Part of a small language model's weights: a variant of Muon for these matrices.
Each number is 200 + 40 x the weight over its row's rms, rounded and kept within 0 to 999. Layers, rows and columns count from 0. The size before them is the row's rms in percent of the matrix's.

# down: layer 3 MLP down (transposed), 512x256, rms 0.0903, rows 317-334, columns 128-255
# gate: layer 3 MLP gate, 512x256, rms 0.184, rows 318-335, columns 128-255
# up: layer 3 MLP up, 512x256, rms 0.189, rows 318-335, columns 128-255
down317,100,207,244,238,155,200,166,191,156,217,203,196,196,201,197,152,174,169,131,238,273,188,220,222,233,216,242,180,176,226,235,163,218,197,169,191,154,228,195,204,202,226,238,155,145,218,177,167,191,257,185,182,160,185,264,182,258,207,187,172,223,190,192,202,226,160,180,256,265,222,239,169,166,210,192,186,180,219,187,265,164,224,249,226,177,207,168,260,224,247,190,192,213,194,162,176,153,201,147,193,200,195,191,200,261,235,150,175,176,156,110,191,183,171,244,122,188,169,262,234,200,209,177,267,235,236,177,190,184
gate318,098,228,209,164,226,259,172,223,264,240,136,121,174,157,142,195,186,194,264,194,171,180,236,219,159,254,227,232,226,237,205,249,140,197,187,226,162,182,272,173,229,196,199,132,207,234,168,200,276,208,231,172,250,245,207,206,183,226,202,254,130,204,160,236,187,227,242,236,232,178,163,160,199,232,141,219,208,224,217,135,126,256,135,197,194,252,193,199,270,205,217,214,253,212,210,160,205,158,174,169,163,213,190,229,209,185,190,139,204,179,236,207,228,140,212,154,275,230,250,205,238,192,219,106,170,205,138,279,165
up318,100,227,144,153,244,215,267,213,204,162,286,187,175,206,252,220,187,186,174,153,158,303,158,189,206,172,169,151,271,227,232,135,235,171,134,243,184,213,172,172,208,190,232,254,175,206,180,238,102,269,274,234,202,211,254,179,185,133,172,155,215,216,205,228,188,211,192,205,149,162,200,123,122,158,250,193,178,184,200,208,229,126,247,213,195,243,206,254,172,191,156,252,159,231,171,282,139,186,223,196,199,238,278,160,238,185,179,234,140,153,142,212,204,257,263,157,175,182,219,175,137,101,233,220,210,220,176,141,202
down318,103,187,211,139,267,179,220,221,193,192,198,217,265,192,205,178,296,252,262,219,132,212,171,242,196,204,212,163,221,223,214,202,247,188,103,197,234,211,177,213,159,218,238,216,230,128,198,243,180,202,278,220,201,207,269,293,176,142,167,185,154,225,156,211,152,116,168,227,129,208,187,193,202,181,183,98,193,203,241,221,120,213,176,240,199,275,281,302,161,162,214,173,107,123,219,202,223,190,198,181,107,236,177,171,203,193,163,280,199,203,197,129,202,207,179,226,192,154,166,143,146,128,210,142,196,174,170,163,215
gate319,104,183,238,131,208,227,271,201,157,203,298,208,148,172,198,199,220,247,222,211,128,127,204,174,113,156,226,187,170,111,205,164,161,206,177,240,165,184,126,212,178,177,96,183,274,179,191,257,179,168,244,249,148,209,118,172,209,166,203,154,245,223,280,135,185,230,249,93,176,143,262,192,184,154,191,259,265,228,280,254,198,169,151,168,228,186,188,124,253,271,179,275,219,218,204,231,170,152,236,162,265,144,252,172,190,194,204,204,174,255,268,168,202,209,275,234,195,178,171,254,218,182,253,166,226,219,208,174,206
up319,093,275,178,230,151,197,152,258,187,153,185,136,227,175,243,219,146,289,137,231,234,217,238,127,212,188,140,190,253,245,140,173,179,215,168,178,154,169,207,231,201,201,153,162,251,245,191,182,242,257,232,187,238,175,282,160,249,215,160,216,213,232,183,155,129,279,170,208,193,231,170,121,156,260,177,178,161,168,221,148,213,193,267,239,205,228,157,249,122,187,179,247,221,149,262,209,159,162,206,192,207,184,184,220,188,199,237,185,278,217,202,154,317,197,205,226,119,228,218,115,213,212,243,169,209,241,172,210,218
down319,096,148,138,197,249,221,254,173,158,274,197,234,192,258,128,222,224,195,157,207,208,186,226,214,259,212,173,224,217,265,203,181,138,189,158,227,191,224,199,195,214,211,251,234,153,200,190,255,177,241,214,207,209,223,153,217,223,180,142,230,244,189,215,212,205,175,202,149,118,252,225,213,207,191,153,204,209,88,171,252,184,140,257,248,185,206,268,206,139,274,188,177,188,205,181,92,173,221,184,211,172,198,226,186,153,224,200,237,246,211,139,218,234,155,217,119,179,169,186,167,186,139,139,238,211,139,204,174,177
gate320,103,276,215,168,317,219,210,241,164,221,183,241,212,184,260,212,104,218,186,172,178,123,188,296,158,218,227,241,111,173,220,212,190,164,172,161,207,194,142,156,206,243,210,196,192,188,198,176,144,226,155,162,240,181,236,172,163,186,346,188,136,194,156,216,196,284,220,175,154,231,190,142,225,157,213,180,195,281,192,189,162,144,254,150,165,149,147,161,239,188,247,219,283,222,148,203,213,200,226,243,256,214,249,165,181,209,187,212,276,138,183,176,188,183,203,122,195,152,182,187,243,158,149,246,228,234,207,275,148
up320,095,248,187,200,220,239,285,232,231,211,150,221,303,131,181,156,211,217,224,207,157,245,176,204,259,211,135,170,276,156,241,188,206,168,194,205,242,170,130,279,240,199,195,285,230,268,163,138,238,208,227,197,212,188,170,188,218,213,319,227,245,235,200,161,135,198,195,260,195,175,219,163,147,227,196,264,228,203,223,208,219,158,187,218,220,137,197,169,164,223,141,139,283,203,163,219,179,128,211,224,145,181,208,164,192,222,217,172,233,195,223,118,172,165,209,195,186,219,218,222,265,228,221,221,258,177,228,179,158
down320,100,236,287,170,161,177,271,195,117,212,230,243,185,200,212,151,146,150,273,197,266,208,179,153,249,267,170,155,253,200,163,220,254,219,159,253,204,164,272,183,210,179,203,228,207,228,231,201,171,118,188,270,267,244,192,195,212,255,175,198,201,150,227,167,194,222,137,186,143,254,177,212,180,134,239,234,220,171,166,166,239,192,253,268,198,205,142,177,215,171,225,188,243,198,203,138,206,165,211,132,231,196,177,195,228,285,141,211,233,122,251,193,158,241,164,197,219,206,174,115,163,183,193,174,206,235,185,258,229
gate321,101,193,211,231,192,285,133,200,249,237,215,255,234,166,227,177,179,271,188,180,164,219,179,195,172,214,236,211,182,159,223,124,240,208,233,219,186,197,181,176,191,240,209,197,274,152,223,240,288,171,212,177,182,239,190,164,154,163,206,216,144,152,212,182,224,195,207,244,173,193,241,224,230,148,214,192,236,252,227,190,267,235,256,173,210,153,193,206,177,189,142,168,192,242,209,160,187,256,218,151,197,216,194,249,166,113,200,229,201,274,209,224,143,117,206,224,207,232,143,243,179,143,131,172,155,208,207,251,250
up321,107,230,149,104,196,180,239,186,179,205,229,249,153,326,192,148,215,216,127,238,192,170,222,185,225,192,209,142,220,163,135,251,162,184,231,185,281,187,213,190,165,189,150,270,192,188,189,209,198,223,201,231,218,226,191,176,177,215,246,111,173,241,160,221,185,162,144,251,221,172,299,172,134,161,203,166,189,181,212,245,202,161,196,176,157,166,236,183,230,167,231,217,135,199,199,184,168,173,184,220,174,107,112,210,261,239,254,164,174,180,303,221,222,165,172,158,185,276,219,162,219,171,230,144,243,240,193,267,177
down321,104,234,138,185,196,177,154,222,128,180,213,150,207,183,169,213,226,225,160,186,123,198,177,241,208,178,213,185,262,217,168,225,242,232,240,229,157,202,242,177,151,194,182,235,145,225,205,89,174,158,285,249,233,188,236,262,282,225,245,189,231,161,143,185,209,164,187,154,191,196,301,219,226,197,151,234,128,278,203,174,206,218,248,277,168,159,179,169,234,152,154,232,183,189,236,198,293,171,185,106,172,203,207,228,184,232,178,210,173,216,215,184,214,202,236,213,254,178,155,185,203,205,197,113,236,160,163,141,177
gate322,099,213,282,200,188,247,243,201,159,253,141,180,139,167,225,124,302,221,209,140,141,212,273,168,156,163,191,199,260,258,213,208,178,197,161,239,164,146,236,166,177,150,259,196,126,205,151,215,237,186,168,178,183,243,176,179,172,205,253,176,135,246,172,235,198,195,228,173,257,279,239,199,169,214,224,227,245,325,249,172,166,222,201,280,247,224,174,249,185,175,158,189,258,153,197,226,143,247,202,174,241,121,176,109,168,212,202,227,185,135,236,225,227,258,216,205,185,171,159,137,237,116,196,238,223,211,204,218,186
up322,093,224,189,197,196,228,222,166,181,196,223,232,236,206,130,194,152,169,179,215,177,243,149,249,223,200,188,173,211,116,121,132,236,139,192,171,217,204,122,242,188,220,174,235,230,187,178,214,153,196,186,190,223,176,199,277,256,140,188,212,232,199,152,169,135,238,147,249,191,209,82,221,177,176,192,162,148,225,183,159,202,136,188,200,149,189,193,214,206,177,243,187,151,297,202,178,196,198,145,263,141,277,179,316,234,193,237,189,153,142,203,168,193,174,232,139,250,157,177,212,179,225,211,170,204,119,158,173,247
down322,093,242,164,196,138,225,224,204,156,160,277,262,294,252,270,165,208,219,249,268,149,126,213,188,282,172,201,241,171,173,162,170,156,166,220,233,173,225,109,197,174,180,163,208,216,247,241,235,177,194,229,255,141,178,192,138,208,301,134,219,205,219,213,208,178,174,148,219,157,163,208,141,166,193,196,162,171,142,186,260,180,176,232,239,127,232,166,197,158,282,158,227,218,248,212,143,193,183,228,235,181,230,203,279,233,259,150,228,235,266,212,195,168,162,139,216,189,204,192,205,161,234,253,222,175,247,156,259,198
gate323,099,240,126,167,180,181,219,172,177,240,162,211,234,216,229,196,231,227,259,161,203,215,303,204,229,163,194,186,254,177,179,183,187,134,215,135,170,160,247,190,249,140,169,221,203,249,156,141,211,163,220,209,198,204,166,163,158,252,223,208,197,232,109,215,204,253,128,193,239,209,229,140,200,312,262,217,137,167,209,171,160,152,179,252,172,167,243,223,187,194,172,150,251,221,198,136,173,287,271,229,171,157,184,204,224,224,207,183,195,196,174,221,213,137,178,178,145,198,174,172,165,133,204,187,242,246,171,246,208
up323,105,277,230,132,212,240,220,124,192,195,245,188,224,193,202,219,206,166,187,159,65,272,189,204,120,190,232,221,219,274,232,209,199,258,201,214,216,189,234,232,148,227,140,212,165,124,235,203,221,260,256,176,207,208,169,222,190,253,287,251,184,227,217,151,218,231,250,189,159,174,224,178,227,203,210,246,137,187,285,258,229,124,234,145,191,176,226,195,150,280,201,210,207,267,263,204,218,120,73,205,225,165,211,152,216,168,267,223,205,231,179,188,221,178,147,189,222,235,204,219,200,182,231,248,191,252,230,226,133
down323,103,133,158,197,178,229,235,209,256,232,206,156,236,184,241,218,200,193,212,209,243,112,256,222,163,195,205,211,186,190,235,223,224,229,230,225,184,280,206,118,165,221,211,184,178,140,264,175,258,124,286,137,193,217,236,308,266,202,140,212,211,214,193,205,99,167,199,198,193,203,188,233,203,284,239,199,239,207,211,217,141,234,193,230,156,251,165,232,241,253,215,187,140,193,127,172,207,199,214,132,273,237,213,227,200,229,227,175,180,167,250,241,172,221,240,180,208,200,153,200,265,208,191,257,214,68,200,212,159
gate324,098,158,165,187,258,213,195,201,186,205,263,186,270,231,210,258,148,159,196,168,232,270,144,258,207,300,230,184,97,164,193,222,185,224,237,245,196,257,169,239,220,235,241,218,148,274,228,227,192,290,213,183,219,127,173,272,148,207,225,140,268,292,212,210,166,244,155,225,209,208,163,148,189,226,251,151,217,240,222,200,187,191,238,156,165,169,171,197,162,176,299,269,170,208,211,197,243,152,250,221,175,220,219,227,202,148,192,277,179,199,255,208,226,96,188,264,212,309,115,131,218,209,174,247,176,181,174,226,167
up324,097,211,206,193,195,203,151,216,125,227,216,209,227,222,203,208,164,282,197,124,220,205,241,157,247,153,212,224,232,238,85,186,183,238,186,158,186,170,218,248,212,125,212,221,209,225,141,139,225,192,267,195,191,252,233,216,211,191,195,239,241,233,229,211,227,129,155,201,265,199,194,145,162,294,129,167,182,195,193,167,241,141,161,219,275,161,223,204,210,245,150,179,189,192,193,170,182,173,222,129,177,173,189,141,208,232,163,161,218,120,170,176,272,241,178,227,171,171,143,197,211,98,98,184,219,192,90,258,220
down324,106,178,200,185,198,148,231,171,169,216,237,182,181,213,280,202,222,240,231,219,167,179,203,103,239,195,168,271,260,177,182,206,260,230,135,222,213,131,199,211,225,179,208,237,204,184,166,127,280,203,219,203,66,243,185,209,257,183,234,181,201,276,145,185,160,162,128,154,200,203,179,201,162,186,241,200,195,225,238,186,215,192,155,138,200,279,151,200,192,187,141,106,88,228,258,143,127,225,204,166,194,222,259,229,224,214,200,192,198,243,242,196,201,177,170,150,197,157,201,134,143,258,147,205,196,254,214,201,210
gate325,102,133,233,189,178,184,234,82,262,208,156,197,231,210,112,153,181,178,188,256,237,253,236,206,196,244,212,194,123,140,146,205,210,256,205,207,272,165,228,219,214,207,216,150,175,251,232,178,191,201,220,173,168,205,171,219,140,226,160,215,183,191,136,241,218,287,212,164,135,212,197,191,245,128,292,152,201,204,198,174,211,193,171,194,154,271,228,140,144,213,170,222,214,216,217,213,156,169,177,183,206,164,198,188,229,133,199,218,248,176,261,246,227,196,234,142,252,226,203,226,183,192,244,129,99,176,251,251,166
up325,102,263,228,190,255,127,198,149,202,259,203,257,233,197,197,243,242,216,179,104,239,198,217,141,156,196,218,216,180,190,259,191,223,124,314,245,175,205,197,176,205,148,221,190,240,167,171,214,150,195,171,275,193,209,186,133,208,138,204,223,233,245,194,216,174,157,212,179,271,198,180,183,133,265,196,147,246,223,227,209,232,138,178,241,196,244,242,251,169,121,234,224,250,174,218,200,230,194,172,236,150,198,262,223,241,226,225,218,272,198,195,182,197,222,210,186,190,211,208,226,211,195,233,232,223,188,177,218,177
down325,104,173,182,255,226,201,260,251,250,136,207,129,226,139,213,253,205,173,141,248,180,248,149,97,158,193,190,205,240,226,213,223,209,201,188,178,268,128,211,226,250,183,148,218,252,241,221,250,180,131,197,235,229,244,205,137,251,162,239,197,214,149,181,272,258,169,167,190,197,191,172,227,160,180,221,173,253,206,230,237,194,220,191,216,218,216,238,226,228,178,158,217,226,165,205,279,284,216,196,206,201,228,240,254,292,250,278,131,275,155,223,232,168,238,244,157,235,233,152,194,257,260,186,228,224,196,112,214,211
gate326,103,207,227,191,245,244,271,199,195,210,241,222,142,203,174,237,237,231,163,180,168,189,205,197,288,254,211,192,145,184,206,116,168,179,153,277,105,175,197,201,205,167,235,190,217,129,226,135,191,148,271,204,160,178,239,172,178,179,235,141,218,251,217,185,242,198,223,207,167,155,147,132,133,235,195,220,266,176,246,245,215,202,195,205,199,241,205,163,136,152,206,171,266,167,179,254,249,181,224,170,184,154,229,215,143,188,197,319,160,124,263,180,289,132,165,195,239,223,180,221,212,187,240,181,225,171,222,231,243
up326,101,150,238,197,193,116,236,82,243,142,270,202,214,257,226,216,156,216,177,270,153,228,204,161,186,201,265,168,278,216,126,223,203,186,140,200,292,226,191,194,174,164,154,149,223,229,284,201,197,257,214,161,163,205,259,215,242,253,185,169,145,168,239,233,167,225,237,220,214,273,165,168,147,178,214,158,193,162,138,187,209,242,133,156,161,209,229,171,200,191,197,195,187,215,142,142,180,173,253,242,235,194,153,214,300,214,185,172,208,115,165,143,275,298,219,192,224,202,188,169,172,150,153,138,123,225,183,118,176
down326,102,285,173,189,193,183,218,143,155,202,270,198,145,216,205,162,181,242,278,199,261,197,140,164,164,285,151,181,232,195,174,235,209,237,229,169,255,150,271,169,218,194,207,174,232,176,193,206,225,265,198,232,268,261,205,146,224,235,229,198,277,134,217,208,227,307,207,164,178,104,193,150,199,225,147,187,167,244,228,256,267,278,209,214,207,271,128,189,143,262,241,178,190,197,220,229,188,206,248,167,141,231,276,243,206,194,212,219,176,234,198,156,188,187,230,164,175,234,227,172,168,192,265,172,161,237,126,85,221
gate327,104,169,172,186,199,220,193,191,235,174,207,219,157,251,165,178,230,151,232,82,150,196,191,257,234,160,265,88,211,174,265,240,149,194,227,172,241,211,204,219,191,157,215,143,213,215,190,211,194,266,298,129,156,197,179,222,192,155,259,199,286,220,199,185,256,182,240,204,179,197,233,159,253,258,123,210,245,245,198,184,235,140,116,131,234,233,214,207,236,156,182,193,198,199,172,216,204,278,180,136,120,207,284,206,150,260,238,152,142,263,220,189,146,213,229,249,251,200,200,231,235,156,161,163,200,189,193,158,223
up327,103,207,236,233,164,177,158,301,210,150,202,161,267,200,190,153,173,223,147,178,231,195,260,202,155,178,99,136,257,153,279,218,181,197,178,216,111,206,218,201,235,309,164,171,165,186,212,189,192,155,217,152,155,190,185,178,182,210,155,191,259,230,185,164,233,156,199,219,217,201,218,191,278,227,181,201,195,220,183,207,270,198,174,213,254,176,143,179,260,224,210,227,225,271,254,160,239,213,193,168,283,233,256,208,115,151,182,190,225,150,195,205,202,194,254,159,278,132,181,220,219,210,238,223,236,199,230,191,262
down327,103,290,240,139,193,219,182,265,251,112,213,172,224,189,189,202,223,170,167,201,229,242,221,221,242,264,215,228,190,137,141,155,270,220,114,196,165,265,272,193,194,258,204,213,238,264,238,147,228,197,203,212,189,267,210,193,211,299,153,152,159,160,212,75,157,277,160,211,192,187,197,190,256,201,261,254,169,212,226,213,193,185,246,203,222,199,244,203,171,168,190,205,249,214,244,158,210,216,209,270,256,151,184,212,197,201,201,249,202,118,230,175,175,175,209,118,183,154,201,159,134,214,163,224,234,181,232,248,233
gate328,103,146,224,181,265,145,165,189,189,219,247,254,196,193,167,210,212,214,206,161,181,176,217,173,176,211,193,136,161,209,172,212,214,204,185,291,174,177,211,229,262,145,259,180,246,224,220,199,158,166,204,265,207,182,176,194,142,188,186,230,186,183,239,160,201,217,117,212,204,192,208,145,189,275,273,213,189,180,232,202,129,181,138,161,200,179,207,129,204,202,218,223,193,240,225,215,171,188,172,275,186,145,207,224,294,229,240,208,121,166,186,148,161,233,251,152,259,235,254,207,218,206,184,258,230,235,176,223,267
up328,103,226,202,261,251,154,291,123,251,272,238,256,208,190,160,104,196,227,195,139,204,201,247,200,246,179,249,209,216,172,196,228,219,259,187,118,264,183,167,225,143,211,234,255,201,247,204,184,108,170,162,191,224,188,128,213,200,169,247,203,223,243,164,223,267,202,189,187,174,233,178,249,167,121,176,252,167,164,239,202,226,204,177,202,109,185,185,111,169,215,173,239,166,264,280,162,204,194,224,170,223,142,258,261,207,160,247,250,170,196,195,107,217,206,173,210,243,252,279,171,171,195,207,195,212,165,223,183,263
down328,099,143,149,281,248,236,226,218,233,239,112,216,235,159,106,183,233,216,131,237,214,220,198,223,223,274,133,174,184,176,184,198,251,251,204,194,180,147,159,136,208,192,282,212,177,250,208,198,126,207,216,209,255,139,239,254,255,294,176,269,246,141,208,221,233,156,166,236,207,181,187,185,212,199,202,223,260,229,197,224,209,138,311,195,179,201,223,188,210,198,162,221,177,233,203,136,166,187,232,178,188,184,233,216,260,265,161,256,241,160,196,194,221,176,288,164,240,173,241,211,228,236,170,185,137,203,193,185,179
gate329,103,165,204,242,202,186,201,222,169,169,183,82,263,171,263,165,127,151,257,222,156,232,138,244,184,191,195,254,141,184,257,234,212,192,181,190,188,182,245,165,183,192,204,152,259,245,156,192,172,173,250,106,216,234,204,213,151,229,179,274,172,173,147,170,225,207,226,235,180,274,214,109,191,91,147,186,263,166,196,224,234,240,239,160,202,194,218,212,218,244,153,197,268,180,135,138,135,213,137,284,166,123,242,165,203,151,218,199,152,264,151,196,214,287,131,163,205,230,265,165,182,231,247,198,215,247,161,200,114
up329,100,137,181,205,195,227,231,227,208,245,196,216,204,162,226,182,211,241,176,226,245,169,257,167,188,258,303,291,207,246,219,212,179,244,240,178,231,192,255,265,214,264,242,199,171,165,177,247,200,231,183,236,231,253,208,297,188,137,223,231,221,221,206,209,250,205,207,204,230,316,194,221,156,247,252,188,225,184,239,201,183,236,186,159,213,202,154,210,266,176,192,166,217,184,200,168,198,227,126,189,182,197,143,198,198,218,146,146,134,233,236,138,154,246,209,329,206,280,215,158,262,194,138,177,163,226,135,218,168
down329,102,239,229,241,183,210,222,178,200,200,225,171,223,122,138,195,165,194,235,249,187,119,170,230,158,189,244,175,194,177,176,245,256,221,229,224,148,203,238,171,175,306,244,247,147,235,189,256,156,164,166,149,197,176,205,265,119,199,198,251,178,222,182,210,213,175,223,239,230,209,164,178,180,159,213,223,195,160,208,261,208,204,154,173,244,211,225,194,81,290,170,259,215,109,237,269,229,229,178,196,222,227,165,234,261,150,162,186,72,196,144,241,185,145,232,191,221,127,244,272,184,190,156,248,247,177,251,190,236
gate330,097,212,179,246,147,166,214,232,204,164,194,247,241,242,166,95,216,166,275,263,199,182,201,192,199,185,172,265,247,171,132,160,162,164,184,195,159,268,184,183,181,256,214,183,171,204,130,247,227,191,196,173,157,190,220,194,227,245,219,157,297,170,159,266,161,184,108,184,197,237,198,284,219,257,201,238,194,199,214,159,206,231,195,170,184,101,190,132,156,229,181,247,119,199,202,193,220,253,225,195,196,239,131,229,158,145,196,140,233,107,142,129,210,171,218,218,200,250,251,171,220,229,170,179,97,265,162,275,205
up330,095,165,237,215,187,143,274,207,203,153,195,105,216,196,197,202,158,175,188,199,151,157,181,211,142,150,187,205,244,206,198,140,199,186,204,241,137,185,166,277,188,184,162,117,133,256,178,220,202,120,178,192,151,200,197,208,216,213,143,185,215,252,184,177,223,207,153,152,211,198,203,251,208,197,168,258,202,187,205,160,241,213,160,184,281,47,190,211,154,253,143,176,155,257,228,140,234,271,244,211,196,186,169,237,145,159,260,168,183,196,198,229,228,112,200,184,222,323,207,224,219,247,259,176,215,244,199,232,195
down330,098,143,168,230,207,146,242,169,236,161,315,230,169,270,183,166,206,200,175,155,193,179,223,169,167,199,103,162,286,198,181,179,176,261,204,207,194,229,158,147,240,206,190,129,135,207,178,216,219,154,198,120,248,195,144,171,219,201,194,244,240,204,198,184,184,197,232,234,224,249,185,247,215,159,212,112,205,139,219,260,221,148,157,133,219,222,211,242,269,162,209,174,169,203,144,75,175,221,264,174,249,209,147,211,199,210,229,155,181,205,173,243,189,168,210,184,146,239,221,233,179,184,249,217,304,83,177,174,266
gate331,093,192,151,232,222,199,141,174,273,234,232,152,237,169,193,252,220,178,175,198,225,235,91,161,205,202,249,122,171,200,294,229,135,259,188,166,206,188,206,152,212,219,220,203,130,205,260,177,208,235,156,245,218,177,198,247,157,229,187,179,133,183,181,186,155,199,186,208,239,215,230,225,234,203,199,157,227,265,256,238,161,204,182,233,146,164,207,255,167,217,189,254,214,131,261,266,208,194,260,257,208,245,194,250,193,187,152,209,217,251,247,168,208,192,191,282,168,217,106,177,131,214,209,113,180,118,161,215,226
up331,095,257,234,193,135,227,238,214,181,165,197,228,168,142,245,125,204,232,215,207,216,154,235,251,196,230,191,208,222,236,160,134,214,195,183,165,229,297,219,257,186,202,212,251,240,156,140,165,237,145,232,234,211,211,221,224,223,180,180,184,155,142,277,240,183,243,168,215,195,202,262,178,241,234,194,243,261,192,209,211,271,171,215,174,266,202,183,130,194,219,196,148,247,177,202,191,186,164,240,202,274,165,198,159,239,182,287,134,242,123,227,176,103,151,209,138,204,211,247,178,166,163,209,250,200,231,210,230,273
down331,101,181,216,249,143,264,284,160,185,131,166,178,242,127,223,197,236,182,193,240,234,179,122,225,226,175,208,287,178,132,199,179,214,222,206,238,174,228,191,182,212,223,232,132,198,214,156,245,216,201,190,171,209,217,244,180,162,200,131,235,199,229,202,195,244,234,177,166,131,194,153,214,226,188,214,269,209,173,281,274,213,252,182,199,218,211,195,160,196,292,210,181,180,250,124,279,156,203,111,164,210,187,251,180,224,236,213,151,275,229,236,272,246,220,162,108,257,187,283,290,253,133,227,259,215,247,191,210,184
gate332,098,216,221,157,209,159,135,260,220,169,253,141,148,164,182,247,192,201,202,70,200,266,164,208,252,142,213,155,146,148,185,232,102,236,245,217,237,273,304,193,217,200,224,194,225,209,195,135,227,173,196,204,274,269,200,220,208,261,233,101,171,267,102,242,213,179,236,218,218,230,220,176,151,128,167,197,151,224,152,230,162,215,157,148,206,200,207,166,188,173,152,235,204,218,196,291,234,220,197,159,210,196,198,137,218,244,228,210,197,125,260,193,175,181,180,263,241,214,221,219,239,231,154,131,252,140,132,206,154
up332,094,238,246,217,183,253,168,248,226,280,243,230,251,203,224,163,189,206,208,246,280,199,234,287,196,150,219,199,207,230,146,223,212,179,140,216,258,208,148,104,197,205,198,143,172,254,220,194,218,243,172,186,137,247,188,171,180,102,143,291,276,199,269,173,237,212,145,234,183,141,222,144,183,249,248,180,190,163,263,208,234,196,226,190,246,276,169,224,214,197,205,154,201,183,188,215,263,189,154,234,171,191,192,240,129,142,140,251,161,200,134,242,122,157,166,183,170,172,223,220,282,221,232,190,166,208,228,249,124
down332,103,221,155,227,286,286,221,168,227,163,251,169,175,113,204,184,176,171,243,206,222,178,249,229,200,201,204,295,238,149,157,203,209,143,221,214,215,219,196,159,225,160,224,132,200,150,185,155,166,236,178,150,279,230,197,203,219,168,94,230,160,144,168,183,143,163,197,153,196,142,220,165,235,262,277,130,186,226,251,191,235,253,243,162,249,243,197,154,245,163,219,210,148,258,150,207,241,210,189,220,96,220,264,286,241,205,165,202,185,184,161,268,255,186,194,136,126,234,169,191,162,209,248,220,166,217,171,205,146
gate333,098,154,202,184,182,180,155,190,166,255,152,151,121,237,181,219,189,226,275,168,156,187,177,134,288,199,198,170,184,197,160,181,158,217,233,258,155,169,178,169,173,215,259,139,134,212,178,161,230,189,205,217,201,213,102,167,152,283,271,190,173,154,214,249,137,199,209,241,224,231,187,199,192,248,195,172,214,219,245,198,165,205,181,178,139,211,166,139,229,230,148,170,236,163,158,193,149,204,210,186,157,153,134,206,203,169,231,224,134,254,134,194,274,140,160,186,227,230,260,175,197,171,215,263,147,212,183,147,164
up333,098,189,134,221,237,175,181,172,208,268,218,151,221,193,198,258,228,258,167,174,233,235,304,209,205,132,123,262,196,232,241,231,227,199,227,174,219,233,261,160,264,166,145,194,231,175,281,203,171,207,173,202,152,245,202,200,223,143,123,219,130,164,279,143,176,179,153,245,213,185,169,171,220,135,155,221,224,198,156,249,292,200,262,200,226,170,175,194,144,179,259,233,247,104,216,171,245,93,204,182,192,204,207,214,219,170,193,243,250,238,265,156,122,242,183,215,205,148,158,250,241,205,235,177,164,129,163,194,225
down333,099,146,271,168,238,260,218,176,200,230,287,205,247,226,197,240,245,182,221,246,193,215,224,202,175,237,200,170,217,209,207,226,192,99,246,213,245,164,188,101,264,162,228,239,211,206,131,237,155,234,216,159,178,217,275,169,197,180,155,291,203,161,195,171,249,278,262,192,154,155,235,188,183,195,212,218,238,152,168,223,134,191,306,199,211,215,187,145,188,227,255,214,162,251,216,189,128,182,155,262,163,172,164,186,243,252,163,225,240,191,212,232,186,232,159,207,173,186,167,168,193,204,256,177,185,195,185,256,193
gate334,104,166,229,146,194,269,126,184,204,208,217,220,225,266,233,169,234,231,274,172,226,205,167,132,204,207,205,221,184,237,206,160,199,223,253,217,243,197,254,220,223,202,129,163,98,213,87,165,191,249,164,205,180,119,190,148,193,223,211,198,270,170,166,162,235,153,203,135,235,218,106,242,142,255,274,295,177,291,195,188,234,224,169,234,209,171,234,156,128,149,225,244,187,149,221,187,261,133,206,213,271,181,253,172,186,134,161,177,192,200,179,194,272,257,197,237,224,263,161,209,209,187,202,224,169,190,178,158,255
up334,101,179,264,178,207,203,245,193,194,182,174,179,270,215,256,227,224,189,180,140,202,210,154,201,158,227,268,204,184,183,195,209,203,242,308,186,167,163,194,135,238,214,224,204,200,187,254,208,215,210,210,202,196,156,177,132,215,239,168,178,196,192,236,184,256,235,188,203,264,248,190,162,146,173,176,274,171,155,183,202,172,115,100,192,140,239,225,161,212,225,139,233,199,166,158,212,205,191,147,200,195,190,236,183,246,234,248,190,214,245,191,249,169,121,161,213,257,189,272,215,167,202,171,142,222,207,206,221,261
down334,102,141,257,306,225,184,121,196,251,172,217,180,216,254,226,206,180,223,154,218,243,252,90,104,199,165,266,186,209,186,154,173,185,215,194,248,240,220,168,147,250,231,176,197,202,237,255,211,269,159,179,174,231,218,160,164,174,235,173,240,172,223,195,272,225,221,224,213,199,222,147,193,206,247,175,189,208,154,209,181,192,207,164,187,199,200,156,49,160,154,128,244,229,203,200,268,214,157,213,194,184,195,159,222,269,216,193,293,131,206,197,155,258,160,200,152,223,241,185,177,152,222,245,213,264,197,166,276,209
gate335,103,205,245,188,147,288,159,290,252,200,216,201,216,241,195,125,209,249,265,244,139,180,152,237,84,190,148,189,156,190,230,195,211,239,234,150,203,226,146,168,177,283,227,197,212,181,208,129,189,139,214,197,204,178,200,161,163,216,179,164,249,224,239,156,193,191,194,221,159,127,203,209,225,200,223,193,202,205,214,231,181,162,228,204,196,130,182,182,225,183,147,198,217,159,192,141,130,142,183,225,256,189,243,256,246,270,244,176,163,155,184,171,183,238,246,165,183,227,226,157,218,228,252,240,261,295,141,131,270
up335,099,245,196,143,245,145,237,158,256,287,183,154,197,192,149,119,106,249,180,234,173,270,261,138,216,250,222,252,254,206,220,134,173,155,170,173,204,149,219,194,242,248,168,135,192,181,237,200,143,234,188,270,194,235,147,157,223,278,178,262,132,172,251,250,232,182,169,252,176,209,183,265,282,239,133,176,205,145,194,236,147,239,214,217,230,190,238,147,210,177,199,137,185,201,286,205,218,239,209,230,161,240,215,186,167,195,205,194,192,134,176,199,134,215,195,195,155,208,119,183,243,200,225,263,172,210,158,245,196